Part of a small language model's weights.
Size: 8 layers, width 512, 3 heads of 128, MLP 1344 SwiGLU, vocabulary 35369, 85.6M parameters.
Training: a variant of Muon for these matrices, 955M tokens, 7288 steps.
Each number is 128 + 24 x the weight over its row's rms, rounded and kept within 0 to 255. Layers, rows and columns count from 0. Numbers have three digits each. The size before them is the row's rms in percent of the matrix's.

# layer 2 MLP down (transposed), 1344x512, rms 0.0693, rows 969-1105, columns 448-479
102:148152135129144179113139086142079162135107124099117124144150127131111108130124107134121103121153
101:150130110092127123144116157132155127115176136172139158140129120122122151108122148150148099133143
103:117124156133132117163145095132077093125147182118123121178156131129098144151163127093126129128152
114:126135144131137102145069139095154126120144146178117099161112102186144117122156125128166093155122
100:107184136129130134129109087158181125115127126122094117127135110135158113137154109097133120141172
093:095126127121101144104084132120118132126126176117178188098136160159109135127101113148110085149117
094:160151113131154158115173137136100147113138130128125148135127137184115151123120114098137109119134
099:130127096102140128173087149132145152126149115095119094172091151147076096181157158146175126156159
093:096100150103140125088150104127158125154123158154165091115104130138120114130117179131120119126168
096:106148161116112126117120141160126099146175145121082133106143083131099117142113111070093111141101
090:121099114106143036151149164140175129109090174127101132158108129102120137171162159111137129137158
102:122087124112150152172107120111119159111127125107126102155087092077124144133131131149090145152128
098:103138117144118127155145127105151170147137092117091136160125149091108129122166144112103144125146
131:126102119166098109136100116123127123102136089131087137174149141145087102175162135100102145134154
113:142174114139126082128140128083142140132117128138173127106140099119132138098152149110135108151142
103:107098125104120135136140163116104085134149198174094127134097119136144156102084125144111083135134
096:128131151111107117114134132100116118136145131145153178143154084140115106166105134134147176100064
100:124135099119129136145114132141120066130102183131081149116153136130127138128181115127153110147107
102:135167111159112067156150093162126145143118141136120094109147095106126124123144142138126177107138
093:097149133125149130166140108100165069125136123115169147099149123071112157084148088114113099166145
099:073123125122095164095140136119137106132068121138106169150124083141131130107109152095156129074149
100:125139122102128039133154127156154120144121147109169120087164112108129109145099109130097130134099
098:126130064113173138146163182129124157093144142132095135118147131120106142142137147132116133127116
104:147135105115155070114145137158094110095133112129158120146132190123119104103101138114106101108133
101:077157091155121142120139158110170134139101147177054142170133128127097129173171090150121118130146
095:134090136133090094118159144114130144102129162080160080127144113120106136123162120122160118078182
104:125163134108145134106127152128122092150136139151098122133098154142143166082110128153118178150113
100:071129132117175126155088101154126145144129165127119087123122151132120127095133151133164134142115
099:107130127152171089088101118083137143150086134157086134130098104117103099136149138174103128125114
100:124102111159179116152145111149120127134084138134104128153109138143127100130071109167125172138062
096:116133084120145120148109122136140111138148141128139119138177116144098136151104104121125128174132
095:142170118116176148116147143122188119134124100129149127146079142172177152155134147177128119110133
098:093096128141159156148121135183125115142108128153155131136113141147145121120118172169121120098124
091:119160128178150119139135107122111146146082139121150134130167137103052098116139132135157127110180
092:127175133142119129146127112149144125108128167129136132117155125152154097147137147085105132150130
109:138116154144090122118099093103138097168113139074154113141104089167123104121135130145155117146141
094:160141115128144133100136163161074105132124078125119107115131110121154148147148112171119148144089
094:098116110162130167086137150117127135117177157090138096200096202133125132144129169171129117153108
096:129118134135115118157158079148142114137131131196139144124140102140160136173121135128144101119115
100:159140068118157156086146173101115161148164105169139145173145122156142172106066105169124127153099
097:122128168134128176138126156086122130180103109086117124172141125105108159148092135154132133130101
097:146123166198140123130128125104125159123126118134101121106145148144120146135135130158169137127142
092:111102147107104101090132106121098130085112079138144127148133166119139148163134114112111140106114
101:169132119133089097141110115166131160107109155127112149111119131129163142129105135150068087109128
098:158143126145126133164180137102171151118093158136146100119175126139101094179089117132075131133131
107:121156147124162119168131112160115147123123168163134114131129120075112161163133177173149129162095
099:111111198156087078134099123094134130132139139143147145113117137137151127117104133104090108063128
102:121126155166080139123139129130112160152089128139124145104132108132140147131119106154101104134105
095:116087141154169120149128138137122132101105136108135135129100134152091130139155126144131154124143
095:121153129125152141146123155083126135089079117113122130123121090127116118139119127089148112103093
089:149098148135140119098121167133127096104172077125160132144179174158089129153134165115115103144120
119:119115142123137150129126150104111094152108150150156164123118139123165109120112137146107112140143
092:135110157132151147112162106146140143126139125149155106093150115161130127096106114089146054139184
099:101159126120131125139162122097148119119137141112126110147142127118181093108097104136150143091089
102:135139156165120120151109156109181119103108158107139133102136123129137119128112149173159138166128
095:160119131117125111107141112139138116134120122144171153107118138186093102118131163091140111167121
092:119106104105116143157141119142149112126131089116114124129164089108142133144131145134169118110146
094:165152111134151079112135094124084136164107145140125085126146096161133135132101158169103108135117
090:121105156109131138116105123133084113119110111157179117138117102152126103118146101091080123102129
089:128129119128173175129159130114125125103108160113111130101146160147081132133098120095121101119142
096:101147121133108097148123061101150099121164143086118176155125109145078153140141163114136089120121
100:150124085134121107118100098097115129174114092084090117127142136124104124127130101146135123100147
098:112128112146143115132100146125135172090140152135087155145137165124121146156132138112169121114141
103:107143086063141131050053163123167125118137146133138090100103145123133142162145105132076100175158
100:124119143111111102109129151088129106144152133121142124118162104098172120070118093167085114094141
102:091175116137122116125143084148076107137144089104119124143112135098117141092176116114107177104115
094:138097205106108094133145136123138090166138135124138130151095124098099147128129106108110113143147
097:137131122109098110114124136123133149085112109135164144169092155152116110123146126142122141078122
098:113102130134158124086154139120110141139104119116130132125131081138089117145107149128151145164136
100:151088141144102093121157097178127137114143139121128127150172107109117084141166123092119119098121
097:096112133159163135112101114134099135132188123124111144135119132118116129133152126116150119181119
105:133117141174152116108139098119100130115095097151102169146110152097117133072158115114154115159182
109:151139170124142106151145144095160138141172129122119160132139116120064127127121161110140152133088
101:103135124127159152098136119126150146137091109130114121101123143114107134124153109105082122129115
123:156163097095138118138102134119169120137132139114120127088085150091105134156161105135128122141113
097:120178085154146170146095082119102116144088177160105139111132122106132123133101124152130107132134
104:147133133124116119152154147133145122109127146133114101132114136141142165142115071164108106127131
101:114187194094115116118146138121119138162127115153142124143162108097135151114138132085098116155158
095:108151143140134113102179121084090106166126115110157143165127138134109116083116139134109123133155
098:123115123145084090157185121095145128140124113120112146177150127136074136156147122113173153136140
097:124119116106111137076156151120114138143096133142147146124120127151136129118173100137120113104134
092:139125122173151123111144134135129144103152093103165152186106138094155147124098151145098103144108
099:101078164109163142124101104157111142109166118145147106130085128151108166125119153102138091108136
121:141135126105129121139147142160081113152147134171146099089083128089135123119135117130102146133172
095:150113124104104117114124124107133197133097139157140131118121114135104108099110108126094188138122
096:131102091132159130125107157176109102147091117127121151113122164104126150148118124118117133120114
098:120116125115112151124102144111156121150154161112122122134100158146183109126137105117132107103146
097:093162110141168095128096108129134104114145120137115156149110116111119168150120126089146164104164
090:148193131165170126130094146131156131099154111151119125064179102114099113116108090178098159107086
129:129163140137115165114166186139120164110132117126145109141134124127187131134115139093122104152186
095:159137131129119074113120103144135115129126155159125105121127118111138134129105127127100136136039
097:137115122129089149136154162140173116122112141136136160135128129150116117115195101151130137122139
103:171149128099120108104083061136145131127102112135137166074124118165162090106114202129135087136105
104:151111080122136115079160115142134110067123073152132134141176086070102104133139086139120083106127
096:114131111133117169138105117097122141143132124146144129150144109113082175151041091140124137127137
098:183100177130150122143122067142141150145092120144132138105139108103104119132097085139164135141076
102:114137095142122115077130121098125079154092085122105194156084116099118151121107112153133135133075
103:105079132163142083123134102070122096113093097133122121130099154112145152124119134137136127103113
101:092164141138152111102153115157104164104130101091167096134148109125117181111133140075185118086135
113:129107187115088145154120132109091125152159132122178144123115136162115131162145100132149143138124
101:112135146136185167139114149145121168120157120132109163127083153110179074155128111117152134152116
101:109134083131089141089126141144151144120103141102169112099125099179152134118130116140141115114107
095:084111153119104122137119133164105091150133116127132097145114179093104128161124150152135126137138
093:124113119141093147155156116131136151078129122183140146124135125102120118126131139123093101178145
093:130085139160169145136127136115185143116157152098175153099124147120145126142099113159140136094114
091:121120134109094118105145112103145102115128151106097102126077122137146118098113138161100134134149
101:084154094114146110122151149146114101151135119115118132132115167128111110086115114166163119101112
104:125095127089097157140114130152140140159101140111114131113125096133141126112151138146113125120180
107:121107117123114129104094102138144111106130143107077141137095133138133133106172151167117152116131
102:092132186187099121139129177159156106115157137124096152129137127145136102101189141112170145107100
105:133130143113162106176133081097119167140124186134116117081142143134116106149151171112138092131129
092:128108135154139118120120130088144139126108154127172134175155148118135149092088136116112135100079
097:109177134156088139149144122185107131129130104149143140110117129099117138144144167107168171167128
118:093140093090135154112146107167056131085136146130098089147154107104157133160131119149143154092139
095:138127131120123150131159100139117119141132145137129083122128117130101112104117124163116115115143
096:100164144149108161126163150144136118154126139168170098163097143106117180091169094106130135136141
106:143145124119106105134122138119164093141118105128127151119118136127111107125098181103126080112126
100:102108123130113120101148164087130132171111149114158099123140129158105143099115159106118129143136
097:136103163174130151145144152142162153126141101135155117128102139118133132130064137155119092140084
104:115131116132148131151128141134197120132141143119101122119054121118113111110159107123142113139078
102:137077118177138168142149146138125098092176120139155126109096133131104128100105120168188129143140
090:103184128132147122138117176120134126129109145151133171098111105111105136118146120068188141142135
091:083174177148124100140121156142135103147079100125163124168127159140115088133102114113142138106115
102:118171143129133111125138122130080123148116115144192114107135103129117138131126133160150128143133
101:142131117134126081136127081118168114097189160106114134143099123145127085113103145101135115107138
093:135155101127155123165115137154172104126170105114135091084136120171086098108147132121100135148121
096:111146136118122127130111135122120156128131160160167123161091123125114123123143084131138134121092
092:130152119130127121110135142119113151123129142128150136142087104106174142141118185151143148136119
091:165151105135112165105154133130099126105118202104123162101126142153157133154144136145155123117128
101:090132140175141160117134125107184095148155173106135135136142122174151115162101124124122117092138
098:105132137109081114126100089099136121135152116146122129150128106135124117115120124096079136110140
092:149115144148148133132154120131158140077110129171173133112153144111122143148135144112132138122155
133:144161128101112117171131122124191086138120125080175125096120154118146122126096138128148181148093
095:100122125138105141108113157105145111174136127077067118150158136151137097151154141125133145138131
097:145154098125101162140169138159119155138115161116141110165175110116134101092146099154079131185125
111:081099113144119095109158131118074155185127153127149138131149108131130146152090138126101090113127
104:128123137128167129165150124120135123133092132134097128153100123072123128162117131151127123095151
# layer 2 MLP gate, 1344x512, rms 0.058, rows 970-1106, columns 448-479
093:148153133111157122104121149127127135157133108112120148129135136111124123140108105143154119127101
122:133132147092150147115144149154131088117149055128119121151128118145118158138151124122112164096099
113:084150163136108122170086135141100161078113148155161107155104141118143145126129157099125159126103
101:123148124145121174121180168133089096134091103122132163149162125096119139133103088114163127139135
098:092107167116067101119123122156105150088141103093167135091124156090133114115173175121114069132171
084:131091114106105189129108086113122176163109109132124144135118167130157155105113129133143104161147
099:099103133130150131089138104097159119127170133138138078121134102094106167171142109096136126172147
098:106124129117139151131136109129123123151109173134197089126135119169136113129096127137120132092121
089:136141129140132129140158115097132145138171124160141187132134102130165082133132131154106135150130
085:129109138117142135083156126112186114104107082130117128171055173127116145107178180146134107096107
099:093157115122125128133125118106104125101157122116119098158152134120146101076111121106086109127138
099:107103112120141123121140120100155109147120129136111148143148166099148146142143130124146070152130
118:088128111103141151136103115122094127208114142136127097101142093101077105161138135135143136133115
115:124098112097129138142101160108155136072150168122179108099156148130121145173150132138127109123092
098:174114080111097131132129136117115123110088108139146137109150114121125122174124136114137151131152
102:135151110146127076139092125149141091102139112139099127131103106110118191163127121130109129089155
098:123139131065107154115109102162150133131153118127121150089121081111139168118104110100135151113122
102:150112117143118141150144132134185140123141131097116133127143148115133133100128123141137144120119
099:128176162095155120145148137101108135153145118097097165151112151112136103120168136108119149135131
093:152115140100150124114115110120109143113166132149126137151149104126118139123126131113104130130120
092:148129146095127162084073132102154114134126146133089120166103173097147092132125120112139096100124
106:089138151124087172110125119101150118111096125133099120069104085151199139114147120152142121123190
097:109144080138117157097138124120113153121109110167139116138139086090155099142104118113132145113132
101:119129150137117101140126188124119109109113118132106133171136161116102110078106120128163161182109
094:128167109067147134140123110175103133094136132151154152129073143138091134142143153190103145146119
105:127131115131108113126143108144140127139140130131160108151151179111120121148137166092174132097160
095:123121147057111131150143126117133125177130112141113132135157130124121123125105123184160091151122
107:128141104088076120107097132074132136155128166139151127112122105108131166119079135087138120119139
098:115102127103086108086123110132166159161138126121131170118106131160096128140123140131159095111124
096:124092153111144112108146148133131148066078112156113170115097094125134150121136128129127155115124
093:127144134123104146146108107152154111092137107135097143125147155094125145159132113150085147170118
099:129164132176134103164091116172130169163128149076154130083126119133094118153114157170109147162143
095:114082112098090167165178122071104132119142088124137137176162098126147144132137141148104127131132
091:145116157120146088124135118147147192138146153150143081137155129174134147115129151174128117133152
108:106103162132120133144164139137147150100135117098096092109129178116115124128133108115127134198139
099:092140164099187159126145137161118128093075095160141113126132149101111119141123154129141127109129
092:132157099075131112098111134118137119100118145144102140151092080175164145168110125146110164143145
095:101139102174163129125122140118118141122142103111133141149130126143173145108173084114118113119091
104:093115120110157139163119156126130132094115116164155142133109137129140139076108110146136125141098
100:127136089131125085076109126142133128117123103103131163132110107174111100130191099104144124141097
094:104151103102150178120152148112139186163144173073159150151099098148107167141116115109123138196163
087:181106148130126077133143121144142095146168085130107157145126173118134157148103176179122147092124
105:135150168151150110155138142101121168184154126104165126097183132121119100084141184112130092104101
086:167117126136126094151105148146162132180103158169118093143096149101118179079111123140097121093124
111:120139150140087134136123146131153140139077120102080160111129089116125167159115130121134115090148
089:194082160148158111085128116111122157134048118105117120082098125120108105110099164090138138145138
102:140101128110095113152124112171124143125071146134134129117109139120149120153129153119086156127132
095:159122142146114112135135103139164142126079090164123155165124119139149137139128150131112128159132
094:059105142116146125140119106143149128146141179129156100110134092155108140144124120146153131138107
077:146183082149129083140093153136151146064127138122131182140146123117124142158133125090126130109094
123:165150152161122117160155113107158162145113178125134112190114156125113145129105157134148150159133
094:128151094137134120080117135071148145193120122148201149147130140139099140139143091121110147080142
092:181123178120128118128152135081122176122121132156159173117161130095098133118151174138151110134126
108:149182149159117146125140142124120097114098121087134148095134129127127114111170080121173150127116
092:108113145134075111090115098122135071132121169154138166122143137138139094145150166148133091095155
086:106093096113123144119133156108098112167117152082129143131142134110153166090144109194117149100114
094:159115169132129100119138085145120135114119140143129119108127103094125130136105181164140088135144
085:148122163135088102136110131109092084141100121119115156144122113118112135108091135113106135090096
089:097164133115146098139136150116139164120164144119146126132162140138124143123126118114150180128099
090:152148121140152137137131100128116153120090191137102121157110135114103096162079101157097111132123
093:167134166115121176152115141154153145184119103155095116143137147100120129089106148114136145079138
101:140148157134124112121100119129119094088081103124125114134119201124117138136128138141122122132086
100:113134091109134100139064164106117142117117162137149153137123109130124139122123140137092182145144
109:129139173135105109089120161082109148140128147117161138134169109107167139099133140148128077101171
101:165150162164118131144153082144107148140119108091118154175114146113122118122214064104096148144108
098:083112105160144120106153142170104118154153139082137172119126125110102167130129155142100110125126
099:132163116143127131164118117173164113115143170127104163132089141132127117105085120109128133123158
097:141096097112088136151131167125133190123150158116151145110064140111156092148148097126084154126161
104:131125099168151127141098098106161131145103102117070151079090146177130124129119132157103141113121
103:166154141163133121098127120146141107095106129121162164112144122154106125161146169129117145145083
110:147124167146130127140115118103077106111106141161159134120100120141121154141150151124140092076132
103:110108059150105081132142148155108118110113134110127139129110134103124114157128111110157117091122
099:135118139084149156169110146114142106136105144127131111105173140112116097147087119114152124143153
117:138094150136116118133127135127141111119153071158178145167130139109141136134111119101156115115143
095:089138097117120160126126153103143184131122148126130135155148117135092151144131139146109114130162
103:159095153150141095154123142136117124142144142129135119147166148133135130135161074123150093141142
105:121172180092137130136125132138131150174119158138106142126120125131115120152120138148096179155112
099:119097104134142158101107171083158129131118068110149158127140128097153124125157126095102135127160
092:111106117069136132081072120131118145164103123164136114166155136103111163128170146116110091141126
104:127149126117151167149148144131083167119133146142147111065125138137118189169133158112072124169110
088:109112124086132119072121126160119112131126125088112181172148142206150103150115099090129121125148
094:125137173113126132150139159155122141141167116101145148137120133164105150127167138147080142107119
105:112139133128135120154145093131123120130140123104100123135187126118132070106106097079132114128133
089:112173129100151146125119196131160123107067149167147135172118135123115082109121104123135111111122
100:157084138139104108117119115155102169116100130124169121151134114149133132164142135152162099173118
100:125107109111129136148110106121139147128107110122163137120118144143178144159191087135107112112108
088:138099153125135141136123147114098186131108141164081111129145128120118149147135115137136128088148
093:159126140166088145127119143123129116136144103140139148110167095145082134117145128158103165102086
145:134126124118138087132087103139134136161093141149127144114109106147104111130123124101158129104137
100:146139100144130116126118140144120144149134119145149100121104171114100139128132128119102105119075
095:087129124129114112126140162156100127138172132165136143104092160088093128119149139097149116149100
097:093108161138116138117142139159091133088162090170125090138098108108141117105133132123086138112125
109:155115169174148119112131097091113149117131120104144139180125144151092114123109113155140164090120
104:142130126123184072138136103104102104119122090138105140120139115106137091154169176109149118133133
096:124108132127107134119156093130091178155105135075162108145141128112136085170106153127108117134155
095:081113136130164092100164157132114168123134133138167150144068166167089124143135130093170133122082
109:095113142171131115143138165146113134098110120089166141167141165119094130187107131116123100158124
111:116136132140107147191142185154076130124090158133144103098087142187096101149120053164121176139143
106:119154202109108127093178107129124133142156143112158100084101133126115090134121082130110116121125
096:143120129146113121107149093153159110178117136118091092120115138109078095123122149131133169132119
094:143126120093155089137148128082127103141103126137101088116080151136138163105101103049112130177176
095:129144107153145125094153113125144127122108128126145119160134136150095148157153134095120107200114
092:115153100107080118119087100143116131162131155138150148125105150140100128165110115153176127120152
097:138143102137120111097084155070135132126133120131134131095124141151139093116126132098162089141106
089:132150141089152138127136131113137119070113113132110167140106165119056126122127136137171129135128
099:111120155122146152091140132162132102119111109099146153095153123149135106078161064126182180123078
105:146098117120120132158187131092140138123099139168133143100079134131059090151134089081135142131082
089:151101136120108164101136127105132130125142072121113111151140162151140109072139113142142069139144
102:123178178110103119123145094095170077127100154137089113158073093106115134114142168152114115146143
111:157142132128142110204161136158129171124130127121101114076134118115134105136108135122114138120128
092:070123143156126142165138124109136108118115124146084152135108143128109096113128165116099121135124
094:153086147136116128134130142116117095111092155116149109127185165165103127146122155092087142107129
107:163105147131118145145150159133173076076114173091106173122127163112124116093147108145091083108118
099:112195096129109125144119144113118085124124089101104159130129105129133164147129115101176122221114
093:127142093151130117125143138114109126114151140125154119138121133129124076164118095115106128132129
105:125140129114090143159099154133118131136094127175138132090082103116124151144127090107138132123109
097:117081131087115154158127129139121107112147132168155139152100177139111141106114171132102119103140
092:124105135129144151108093117156105095115155158114120109113091122159143112143169119127180091140157
105:154113139107135078130137149118131112148088124175127096077147118112156147095106110112145107132107
095:148127125127158123113098139130124092147116157105144144110118132133149114122096115104116184125153
089:148166138145155111129149147149126136086085159122153107086098156145159095173122138105153118151111
100:105138159120100162081138097133120092109138085169156125121124123112133137094120123165146105111141
104:119103152100109142159101130080153126139180091135064117122146126155104125132159116107157147126160
100:109166102132171097147111132117156139123107127164097133127155094136107122135122121195121137154079
085:136132141135130111075120178128126143082125107128139135136175144131136110135126094116140130149114
107:121156127114147172114162102148137125138106096133145116119151172068134127065105118076134112097101
098:110058165108118120112143140128075095107176177146119149127137148120143108158167104118104116145098
098:132157134161108118147160124100125110149157149158141157166140142139134144121099138119178136125127
101:126117127127132168135119106116141142129128117080116099140112122109147157129127074130169130109152
099:108100136137148112132099149124157165151097125150130113105127104122074125105114123115148119115109
089:152140111121140140108180145162139129120117118094152152122111113139121136142176166131163076131147
107:118093113113138121140124156127144122143097116134107135143120162155107157118113166112138108114144
091:112116171112093122118146128103120151080082123143148113076138159113172076122132081135168108140159
096:128156138148110129138136128189155170096115109189097152157106156115173118141118123086133159163141
113:144127123121118117120126164073088161159112076138148126120127119112136116112081109122121156125142
090:120120146185163173165096091119134120089126124115100101081147132133122090136127151097154118068143
102:191118095129128148140116160132131129155112204137140137109131153109125094135131132107101113112145
# layer 2 MLP up, 1344x512, rms 0.0575, rows 970-1106, columns 448-479
094:169117148124146135121092094131127102127144124153117110121086171125169169130137136152112136126127
099:072130080121115162128114104098121092128099080128092138123140145128110090161101104143132146111123
094:116138137153131085124160153135124119158160158121147105130140143134085136090128105124177103129110
110:129119118135132106099153130104124156079120162165126103104090124122122085132165151109133166116150
096:141152139114107083102116087127089117158102132155135109148180135115119132157149087117150159120101
087:115146179092119114134115127180114130129115154121133078134142080146108112130130113047111111148155
094:149120138147165129161142102115138136091111147145133153156101129089110171123171109102168145100123
095:155162113176170108142117105106112128123104128152083162196116157068145143163121149122155171126098
097:129163160133168094126155171103109120113142113101145078092062156172120132129159126104113084129113
085:147118136126105117103122166102117119117122115147134151125150079095138137137117174151116117150130
105:118109109151130140141137116109081134100165137153105129115120149112114098128121118172135155145135
094:077191119114127113136177105133115130133108134075149114124095106145089123130107087159141134130112
130:077084130105142093124109147125154124139108106124131144111151109102130126143150128176132120113164
113:159137152110170101180114083114097121102126139106170171106135130157146123114143139135121096169126
097:131094110105135174137149120161133141123078139133098146151145152098133169141106086138126107129212
097:127105133107126152137097125069171128112124113088113149078099153175138127126135112111121171137168
108:138127114164117158139124140177131086122139169092116120130113118151171142065098124119193147157129
112:157119104157139138109144093122131093100151157119130126123137105142086099155128119163156139114160
083:131130135124148158107148092091066155115133119159149120112108138131097130143123138143106127057173
095:136104120137110127101107140114159113117089106144125151140057165145127138092112142159065143091146
090:088150121117108099100126096145129148076110143150076138111112123141148146135154124119143138131140
098:141162100104150148117124159145161164137125109122171133106139103136168115111107189151112133109162
097:104129128168155140142107133108118113160103147097068097094127127096084082104127141149120103129137
104:152131144076070109136074115121114124127136125160125078154114100085124150155145089151125098096172
093:156068130129080094093139130089112131114121147119141116088110119126133103125087099067134144114147
099:128174139129116142159071144124139164152131110175087119085158130149141141032132161133159087168143
104:138152126097140174119086130118095140107143140115140089112135124153133092135129157116181134134152
100:142075124135123076125155155151086105157139101130120136096112115132163150141066130131130145131122
085:151153102148142137104102168082087116143085143089142155137156108133155153106111098127105117124149
097:127152124137121153106123140109121126127112096133120130145113138136135112142130137120103157153102
107:161141183086088114108093156125191104136120160112118122176121118118120148153120116139118129110067
103:140152152109118092130140111144133141106123123115118119150117102169143114150120104101123128132152
092:143162178132129127096152168147118113156125131105125111102108163156145118148139119059155137124140
091:129166140096138157093132122120141083127131139123097150109143122099122163128119105090117133149154
101:113163155098114140135163119106135133142133125110149139075144086102117160155128106120192134132148
101:125107139170122098116115145137157141135107175118169122169095141141109127143139112121111149130095
097:147156135113112105151127117107132122102112153151148138115118114092132114164108157153086112130146
095:075169110139098140140150132142114102108137087128097128163125103079117160093180171171110113124128
107:109062086124145137127104119120137143130143133134083147139151168117123129114143117158187102114111
098:130131137122108116165112092120082181131119166162081135112169091119101137095117074170083155083116
096:130148137171167107105073152131132127087123136117147176153194127145106096149136106141126141128164
088:103157106102149133153148153121141119078125123124156079129132095137139160148119162114167114109132
113:124156116080152088126120069172153147152118120154119112102125117181121132100147162100118117178103
088:142104105106142145139119118099120134104100119111100151177165161112115113111146154120165136146123
116:142096099116125187154138126142172136149152086107126128105136116108116090116116098107098111118140
096:137141150063153084109124114093142136119127141150146141105125113126078167136089119115091123125149
096:117096170105058140092100122124120186117124104131127136107143119137128122130146120152165134147101
103:124150137156143155094133135156119145118166165141101138145111146156190108137124108095126083116060
098:143155112170159143144124168131117126085159108106143117157135126112127137098110155124050076123111
078:079156159113146138081157117093112153081104133135142127135161141143104166119107160150114122125154
124:106133137136136107123099125122085166127162088118128149125154125162139127165112126164127119125083
099:120140146172102097154109120158124161122156147134093086153138096181097085108124099140135169132149
098:094177115102156100102133113140153142075071106117084140123128146100142122082156118126084110147130
105:135138144120139112132146137176113129180143104110126162160114144157115121139118126141148150127134
086:123134150085135159110109136124104131102115128112137090159134130117122119119101113121091121171139
090:143112135141162144082110124121147113131129143098167130099151116135156106106101118152118109131112
098:130127100114128134104141107100178136171132133113130088110105130135149138125162161111163113097155
080:151147131127151152133123071158131158095094125134081152135098152110122107106138152131149183132182
095:120132103158142114154118130113133155153151159130135118138149128126132185097178108148122173117111
096:096125121110115129097110140113104136141130149108121127147107151107143123150097160105142095129169
105:122174116137141135122141117112105141134105113126109110151121067177113123128163138140116116155122
101:167090153155130144160152134129134093159147078084150111094127160115117131127145130172145117052166
110:145149123130168129149090116077114123161092102093174163095081126179136128121134101136140129098130
096:103140159099171123140119145124101151097147123138125118144156136166158145114124161111129150130148
103:137136124126180107106137084114116130151144111112142159131097178115104099145149084126131128104148
101:139192105116175143094107099114129088121102085069136130153126123119139147116117158114163110151126
097:174130165119119133159115135162142150057119096123115101116142133108137125056130156119120118149122
095:081121145108141092133149157124181159112141150128121099079116151078120143136147142128122132166123
100:134148109141167118130125154136133140083118146110134137156130122120124150159124116139134165087139
103:159173129146143113149117127112135159177128126156136135135127143121113125090140142127104154114116
107:164127105125159096133159132155156186136138121130110110123129148112121131105101141147179112133108
103:141141132081093123187133169142115116130113120125128123104151108126155115131122114172163140154108
098:173132103139100142149107136129128108171101098152078145095111180131154146129128174166116111146130
113:124118129152174124198153185091114135130132153134124161098096141122128100151183086107127156107151
098:119109142100099133140153133155128150138122119118130100173139121134152106155176106145080138118094
101:159144111140109140172138136130159109109124112189177127171127118107135163091101117152126147162155
091:181158151145158115141162158108141113166119152140115111125117151106066126122126104117122137096093
096:114106112154092102108132125148101154116113139113145148150128129113136151146149131147149098087147
103:133125095149146141152148132139162109103126124126134106152128126131124160123113104109119133105099
101:145135147137107114124139160129132132125095126110161118068068100147126101097119100155123127109177
086:122107066127151089119124114102150135095134133120156132125177160148136122152114093125106129110154
093:139133112129097154101136131183103130148116123138145161117141121160109113139157122111120173132149
111:129125101145113114131119156130102106106117118116115128160146121152160154096160121181150120167103
096:114134146084140139137109162127122139105145143150179173120130131108150131131109145109079116155100
106:126116135161123140140167155145122087138121119143136115064126149124181144094117131135122135123109
090:124113134117138122143115130120131105149156131107136145088073127132120126156159151110149137137178
100:110141128112133157144130131151164062130128101066105161091149107113137123130147166130144105141150
091:143083150130125153116112122155174115175156119131192120125127103112146121107142118123127089119158
135:123156152094132100085135125105145116137151141112114146085132143114187132157062117171137137114096
096:132105148151163111117124102084131110131163093120114137127129149122132137134132123132122120128152
097:154094115087115114104146163070164143110105134148142118141104105135135117151148121147148099090149
111:160135132100164101130127107102165144141127110110092114090134128124213140114128099087088132134117
110:129089081130102142110123152109140134122114092126116162169142166130100094124118129128083125133091
103:117132111122086139137116102114182121161112122132094122125135159122156120068143130102112130133126
098:163163141140125123129113086130109086071137139160139104111137124139134170149144124086156120144114
095:104144151084104133097136130098120131119093120101180099071108137109140138106113142083132085145063
109:121140129146118108171147108097150125152101127135165157135160143131147174129166129141095148121093
099:135087130103070129140145099093134133129128120096100144138134148139135121127113148136053142169182
105:131115146086108091109160118095127118108159139131085115109092153127072151147140129146123118148155
098:186072095122138166152108139144133176175129138117098111129114148082122088136158170129119145127117
101:101100120154106132109129096094146119118105168136072179174094114145120125117140125109112131124163
095:129113143111148161148139097155114130135176127078138154085099142138097137127181158126122133152128
096:113156124121111120114113089094096139129103163135157152146107132127143163174128120165169121106132
094:132133113125138182107144131132126114127125126137132115172145103117133123128109129127134152144200
088:183086122135129104105084130104160115132054089136115096141119121114098146140081128115150117127120
112:134150133093133173122117157110147129148156160113135077119111106115102093160124141150117151121137
107:133139145122135156135072170085167147137140166115188080136121130142108135091111133165126103119113
106:168112106114131136098154081128095155150121103175101176150119158115168161108160129183123126132129
096:092133114140141108118101138118150176091117136122158138108099111119128109095153152132105109122149
113:137140137142136141122100100083089140119125130072072154183148116138121113117129161161123143123105
094:143124158124144173140155120126175139134076128144124131110132147134116130133113099134191105110149
099:087148105113133092109133129111122071132118168161126128130134153101115149164123082110109069140135
136:085126108120127134104108129098080121117139126155123099083095173131145123134159140103118105135149
099:092083079124147128130128107115106132118127148137122112179105141138152143143095136158107097128120
095:136176123112090140157160129098113096120096100143117128130127154131108181131144150118126118078180
105:094073137121097120125127096125127049164085110141127156112079132128132171121113169116090177159151
101:123119102115139130134121147121146113164126112074116128153148118135092116149137145169122147095104
095:143131122125127123149174117122113144160113151111168133115136158154131157109116121174123143174083
101:131087097156111145115098131127120128154124142128105135131135119160113118111098124104119129137122
096:111157133122111166164133108100115136141174156156110135112147114152150158139145153134111122120124
093:153076117094091132087086141084112144146114124105083114163123062067124126108164144135126123150131
098:120107120109132166117078142111138159116105135130144158143123156106131159155154127126113109113136
107:094170100163167117124087088157130141153104113097158135129166135146120117099117135102118139161122
100:155119187155104099149096130092164126093180168153101122091107120143105125101123123126114095166164
090:150134150134105107068092154135115140080166115108081091133144153096143133127087147143100101136102
100:111136151118129108124155084138133114134072163153105136122152116100092098103143146119152100089127
093:152115150068111139075124118168112151104119150134136131151088136125123129085079108165100130128141
090:127113121115114116114168110131171125153161113134116163140169110152121103155145124158163117107095
088:121177144127149136115122106059130120121131144115116119127100123138124114142081132089165133132126
097:075110092125122156119122086144104107144155133130109095149128130154127154126074101113137158151102
094:152096158101120122127158144151143142107132089109147193157137103135143114153067162137111138150128
101:143145092139128168125111102125121115138136113149107124112118156050127108152111147152102142139156
094:130126147136125167151098152136154136130119177105094115113121160144140114082124096132156090113162
095:133106132110150129157103130134146138105112073119113151128144110077150121162174117108133117097122
099:120159159137115128080136140119094094132109112127162114132145115107109112130119107125121115101120
094:102163174105136162118127089123107102093120148149116092128096148146127085171119142125132122124141
097:118161123137136086133159114134126113097102123141107137133148116150085104133138140110184082134118